Part of a small language model's weights: 2 heads of 64, 10518 steps.
Each number is 128 + 32 x the weight over its row's rms, rounded and kept within 0 to 255. Layers, rows and columns count from 0. Numbers have three digits each. The size before them is the row's rms in percent of the matrix's.

# up: layer 13 MLP up, 512x128, rms 0.203, rows 77-101, columns 0-127
# down: layer 13 MLP down (transposed), 512x128, rms 0.21, rows 77-100, columns 0-127
up77 101:124122084133141138174148162102114071089156158155172096164166081174100161130126139131130176139009103015150096116138114140163120160064133124175144075142134151168139117133103184108116117145158125142172147139135145113148132144112140150080113175115165135122153116157153143139136193146133119102137135109129165148093135190110165138190068158060148095108113120088159147197133131134107116154148
down77 099:109198132176119107124094158076118185105172110128116114147135127157175169128089097139134069160107142110126168121129064133060154163145129096078144140094180132101135142123154109134102147103084133105176136155060174083175119087143160166099115130083116111155218161165124146115178115101170187124097106155118147126214160108145146117139182116143093123113100098133076128136129185138138077098155
up78 092:060149126122152128168161123155134116098150086081116071143182094111084112128208114115124089096110112174107114089130139097112132141082095059139088121120129133139110121155126254168100103099094130114160097173117172165178108139144147080089170139161163128076105138136108123139144145135144092093053152153087169099116085109160110158163101153092137109131123060076102115133147156133149105095100
down78 086:095144146132145119147142154160146153131104101131155134193145165072099103160128147161189155136138104090112101081159131106176092124131167158146111154159118076090128132130159034135099110103125109135081094120144116191121055114078112148152086120052144134087163072100149135148124137176071099090167156102163182090113093107127116125125135159127114157137111127171140145137194063145162045169116
up79 108:166097094090158104099101086106122119144145151091159115159136168079145147153180113106151115164109135144210160152099126141115165142086115111097107136100178134111120133103136168154134099091169154193140058149096092096087154163134142071150135100088102107120117125121155101094177106132099113158088118081119135060058118077107110139062097152151083119094136140167119126162144243175139134100116
down79 112:105151115134129154157150162190120111149152090169133063142091155163093157106113040147170134135120109138096103089154189156072122153144066064068114091087163117117172133096115106093112054122147126144105135170167137109130122139157135134145126124076091091153132146158149105097213131149105173122167102120110128105070127152146081108130123128114121079158135151123023111126077114123167113161093
up80 111:122173139093154143125085067085125123143132123084121068178121105106121107182133086136122113131085110121165129197143085148132130129111070139105104151118086147178116111076093194112139103083105148058120128139165077106142147180141151108201142114138063118114151097109136115164161121168046147130119130124135112104159140156163081159072127153116120121086098141206149083076115143146168109064099
down80 130:164117131162141147214071107061124185152156070171107103146104137147122107108111136056165132115129091156102146116114184099135219119082125134181157149136175118132104075130114177095135089117113118146109129127104144166143148119095150139146113089148181118180109126107153129115183119149159123212124061078093159119119103075104123151201099171097107148156146142142138112119106169091172136135102
up81 099:127159095083144146126055159181110132118102108114103150164111083079117175110155166153130143132151195127119134080120127146149198140101136114181146103136098154133095095151119168139126107118143123139081126167144121135128117158087107078183178116123159142159143157126139137109135129126136110076147118093103142059090076144151202158019120171175085132109108154186133155187151126204167129160098
down81 095:101177125153137150159158115110133160142144078135112120126106088098159114125109095200103156101113126074123112106083103101124078121086154106084202114106097131169161162134090130097202112161131168177132133155134068162155188090085081136116120133144104136149126165154107084096103116120135173101172168162109137157183067102148143098061049079125155131146105103177101120161121080170137167110090
up82 112:208120102146128139124078107130120112167173139099155053190100080099108163114091110133160072094114143135097191097127165113104106131110099088192136085132079146109131070137122173105072107142159124168158140159156133098124099108126106102077096130157139146164124103096151115145143156151110130118107138100119117129123100048132116074139147217089157050168115157087137109188137114111175104172116
down82 122:146124087132140141104143119133086105151133096121099139193141147133096112105124121135136190144162148074196099100130078183149102164064158117167034135161091167104127107142162179106127156141138141081162124170108185150142131115128111121155099124096118148125163127124149123171105112111137138137131143160166099121129102101120047050140135088049183108152194071093161183096122153130154131065131
up83 105:201119116102168091124102141082114157147127116088147142124166120080165181158114124097181165084050086110162159154067112117148131114115111116106107145130145170157186170120100171142158122118159163129166097131132159104095085134187151152071146083110091154129141075134147080077172070133166100183076176166126167116118073141128131112098086104119085114155092179100102126144115136128177142109080
down83 105:112141183116168057123069133084147189125165152091113089146086170126126143148179104096095136141145138121148156073087062149117141129102131140127158129187184181161140081128101108112146088136120129146133140114212151098139121074169106129119117206096182103078131149109150106163210146142172190125112130131122155169122148126135129126127118076112120105108130164119115100107144118059089111143207
up84 108:146061124074178108090108143153091058155180085114116086126153092137086122113155128096173110074127080105162065160152108126085117170088147130142093132145103155168097092106068127135096101068153161169121132145195104053132112115177131133174080105121129164140175183076125128146113118138155088119110185103062130191126146154152110131114117098114128135158107124162171087093151151145140152154151
down84 123:098082121094136070089162110124133184125113138144116092092139176155135067097149143159148083094126123153151121143121119121107136122163142152085084175092104123151105101114052141129160118114162123084132193151154116104142134135107156128096159046124135110117153155122061154126109155175135106126156104131085092146144154169108113090167148138175088171160119081148133145033156105116166164214212
up85 099:076115118132160110131110172146135128106135129135156118147210067113122184139137152147159125081133127106151159082125131131155141115064164109141154062118161147125109097177101127124118111113138163080174186116182212118191081120108160114030079100104126130210154144137101120127124146139097079092079119071099168134122126136172115098128100098124160082157120162098123113187148124150131091160096
down85 095:123112100147123252127109102139104137146095114117126125114122058105148135157147102125140090091135075143086108175182162106132109141154141138143173089149133093167131139131111110110197094136121173114140112129066130131159101165080088195156094119109123051153130162107181115085111076148116180132095101129119115100154146190213132089135126135122080126176155127149081124164151124137112093083079
up86 103:142135121081167150115131115139095146107093129095105129166134174063134165128172124118073166096133122121175146160116142128117144110117093088077127123060134145141114171095162115116145122119152151142164111122142056103102148118084133117155144065153109092104187126162127112156082069098108044138125158116117129106095033127128128113138136207099038150109064131159163046097100158117143139125107
down86 097:151136147154103102169108105142177095153181186133095103151128176141116129058122144135111100156107142116129087163134181138135152106152109124134137215174150128116100170134129084172134171154133119118149156132078110104167126117122203077122128165105196113199114151096082144102187163088116193074140104162123097151129136102106126143194115181126105077130153145100145114106083128194139094130193
up87 097:171074098110172118121080197186120092092159153133133123126166089149137143128095102146204115155160125212144146146131117106133093109106135129203105149144178140095131065111105147112084116135128100155133105202156142119167128146089165091084080105111132137146148125165088130087150119113129157108121119100112099090076079097138101092144106153140155023125136071162099184150102147141156077119142
down87 092:147092091158108098055080191064155129171123099117128186077139147162139144137102147116089169138142131104135176071157152167109177153101138116109171118120141008164113122137126152158133101128105148163141131120127131179142123137107138107167114096138147152134108172094082030119124164090121144146108138099139093137151104124147140107139166113134143081100135089190121141131148057170191119173085
up88 087:158201139097145057121151186170164166089101171087110108154111118085154146125156102098172112113164176153115126067111084103145141154077148077125117151114153151153085159191157150105116104127177129147074112130122183111137098103135193129108145089162105110071125109133099134106105150059185166066131127142084117100087094180106173122115120137168142074146096132150134125194125167115148089116153
down88 076:115165167138140121116110103117125084121188074163122088089068166172117094110147140154101119170061089169139179155150128160096159162141152148153121135143105107104132039064113098103125037118111104154171152133161163125081145141146109110130090086109124095141106158127151110057157152094097121085131092109055143117078166078143144183152101136112151149161151103113146154091101108117114124105054
up89 094:061085084156163118165141144175089125110114102064173084164157126112095134143157164179145147109138101132150200149138159152161126101113109114157112077059163139118132099110118155151113119111105076104151118170228097080131103106108120178116109091144129132139098088114088144104133106088129105110094160123099122095123043155105144163198104115120139092078100085144173104151074176118137111076135
down89 095:200130090104097083154117099107200186107155142135163121222120172094092188144222132087071123110068091115140124129127141120125128134076129127100090087131124148125135181081132112208150093082122106131079150111142125163145071059131087106105093148113112100143128134121170123147158109152131086137123111117139110121125139090123091105135138109104132177115148109103067172169087106127119074111149
up90 094:077108190123161108131170147141175111083164112099173127113121115147129157131173094110193167141083149107141124132185133157147184082106102107152131129152124153165149124143109113049170125131128117106153166134152174120118158108145148167074087087167147096109213099122092136125160135153104054137163125091182180179121169082097163141117099108067154067120135096133086097142149154161123070096109
down90 091:097138126161122116107122096134159131121152155213130109102142081144087057109069063094119160159226107129087092156127123153129106133147113145126123087077079127088112153128139098137095165167131094198088151130076149148169191134188122092115132120149143171153095124112113116076104114070116200087119168116096144120128172123109127169158169134109092090122117138142113073079128136144172176134097
up91 096:139186099136157118086072073087124154149094161084166172129169108150125173132150175099182162086107109156121086165084144136162147138066170136120112142165137162160108075128119111088092129090130147076080094183171086091214100144179083142109158098144151090093119085093142122157146135080154142132180114128129133111111117108164143121131084151086099076083108133141108089132094141183175130090120
down91 097:158169154110136083115179080101170123108141090135160101163104092138070105168104155167087130113143134163101049079137113131055110190153119101159139117099142174114146159104172155144092190157114137147119168163134159162078146059059146160119161137151139177098135111140087154105120090177108136127094150106157164135116132112094120124165189135126130140174122138113162205178108110176072162141138
up92 098:099115144138118062137103146146193092092144118135065087124156086177148115155120141109179143121137203119106126108107127106123153180104181071140089141078138140112092104120168084128117099126176149118140124135103145139194105144195119164120193068186120117095098183174143130099113140133110147129142100083095112129086117092169118121146111182102094161193071158105156117195098167157171141132091
down92 088:132215116159130133129128143122104129101106182141114184123080122118167088115119134099165107080194105188121067172119134163202127136175122147139160113197126115100140152131088139103121147053107215151113137137151127091053146113131123121118137133082142178146175103167115102098168156160163112190135158103150122127138104115092147171096159159184137107145144116084100114103157058111097138121168
up93 104:120137111063160123124100169095131126083089163123120166088170164146072118126084199137149177120141100154069117150148106145063156125170159134142157117102183155111125146050162118136065121167119167178141156185156087096124136130136105135123088078170111154142210121155109025149121127165132123149133121106111160104136115098131100129070161103120160150146110132126126098082107206125148147160114
down93 102:100122063121147095118139083120074134165132160111107154084176131177076143096198136119150117116131137122110100139098100122172065089142086153078120182142148093131141154144156135109123086156145117154071170147053122141071089163194118120138082129153126152103074101125120199126143126095115144066099151049126124134155063097109137129183114073129130131156158073120114177117121121098155109133180
up94 086:123156104067113122209129113149149110169087091123109095132124121095104154101082125152159149186134087119186173153071119072118121144057200127179137123119177146159104125124104113144107124128088142138183147141104114043164112132171080069110101073183105150133106139105117100120097100163125127160131102171117168149137134130116195166092070102072149116190098137136152124148133123158143120120187
down94 075:105144148168209082092083083124128161126120160148153143151135134134125100112149141152103102116109152120073101123168127165158141134152103156075146130116145144077134090120098212128151146082213108140101106154131136193128144131144148148160105087125156084148167115150117119077159134133156084093096190124143148085152115191119086072172158123165102101158100175107174127144154159043118169089069
up95 091:116110149125109093123155120180084092070167104160120124117166125115096139179114129170118138165109168219121114125106140152109114144125087129104118087017154135135146160070086140085129085098149130122150128150175046128148126136086096141152143123140158095123127187168125123077199131090070147147135128100120162165105119164168143160099133109163102116166117139143082118093141110140073146082044
down95 081:151162135133171128070130097093162155115144103114121206143086141153124101069136049124136115175140101113118097118228097139072106153144132110168085151177145180159134181118080082111093135091099150135122153108119115067107135167098141141105125159109137137080203128097081116186123108126163091129121147161124145140122147113153094111180096072116149108077166152148107133173186113117121066116100
up96 106:110139110094149112142104145137059125116152127082146122129157107101160143187142117134148133158125148176177204102135122116112134130097121153164137074101195145126122082185099118130151121065158155114180129148123130076159124130074049093090128116075145100059164104110100118086138146102142043078089138095120125073112155142109184100129114187113109100127135143132157175140080154184107071096105
down96 113:102114196124114129154072166180167100104177087128108122157170096170157121112152150155123137135091208110215178098166131139141173137117132120131156129134141175120170104097149063137098057106126186133128135173113069156146144135118144073087128064115119123061119147129183111139097174088110142139101117169138078105138089131161151123115145117099101172193132138144079153102112121121157133195128
up97 106:063162102145138141170124091166129077155125111108160132122132129152116114147154164131101116119135104100173147131201163116102161185103130087107152072107093159135153150058134175067127114159184111123174128119107082119142162098129149088093066146169160103090141094125155077182093152188148118114081162124149156139142158175132093190139154154043103110099139178125143093088124160193102137109153
down97 112:135130162095110089133141119104095241110125107154105082174156103099124129134122140124150184151149090077114100117091117078169136138091145110104124071192136112115114085135151076108129079082137161167067138112096104145140153119105170119174161122114144161111101125104095153154129177102144120095035112212146118125071170154126150121136165140130078156158085121095066140122087122154121104118190
up98 103:154068068127145130096069104123119067082107074145136154104109136092093113124144129150103138127145164136164080181163125146065134107151144109091124132112107154149123073114085110134130091084167139174123119187195100163146120130103137095176167066184121126115186143179168115138134142158083132105112118112129109122065112156205137131122155119130047155160128208140175078131126155097111146123089
down98 100:172162132115115138096080124153138143109122083130201122104135147081135049141107124102147138125158106072128066139146122124083102114174127121120133087136141162115122177158100133111147195074139136087158154198153097152162141167076077149152166080139147139103179160159182124077126148149152169152128135124134034138108159097173131184118164117180086139145203131146175082131143091098122108142115
up99 097:126158129099126130168103108131117128159132125108098111156084153085151189139117126134141160136162124104160104151120122181094113104130110105111103107100117160161101168011120112091148116098126133099188186113111068147140139121187183160135102083099145154082143108156174130148127131139171150183126113176128137133160082169166118217071061151129036118134125116169080143154151143169160158113111
down99 093:142155137155115112141122162168171116070117123123129126102104119116140111159100163152136119123135083106179127141153089092100092095151150097115161120132084170083142111150110119126177056067136147126158157170102138127167153109186138153185173198120116117084125151058111167120083146091198124115118119132110106054149130145155161172061144115157153195133072181163094105089143118080160184143086
up100 085:094157190142143124132112142114054129087169141116138104118122084124155156160115139159114133143132127213083119176140098117107123164157127116097146045104112149120133106189104191091131100096158093101131148135141168153194182092144172113115142044146104083130109170130118099152099083156128165174130175139108138109091128153154113125116133184136097116104080109058146071219145158124134096110124
down100 087:115187101155132117122127130100067114163090040109123072128158165081099075072120103151082140098135103118168177086144127118193141148144164122174212103105161153178129136157127080063126121109085161135134077183154171104104121143150156117092172164096143119115139073067140161075118132143144116150180138150150127149150109101088104187098139136115107151162118111159118132114072118155126127103179
up101 107:208089103140161110124082201114119091108146125126058114151091172102118116161088079141152083104120207099165154179118146106139116142135139112152133112154140143148143104158096103178123098140135164119089080135140120108091129162085156071150092111132075092143160140152155080132121091141132102133148104136115099067118147144137122127074103074146072104191103133089159129205128212131173114169164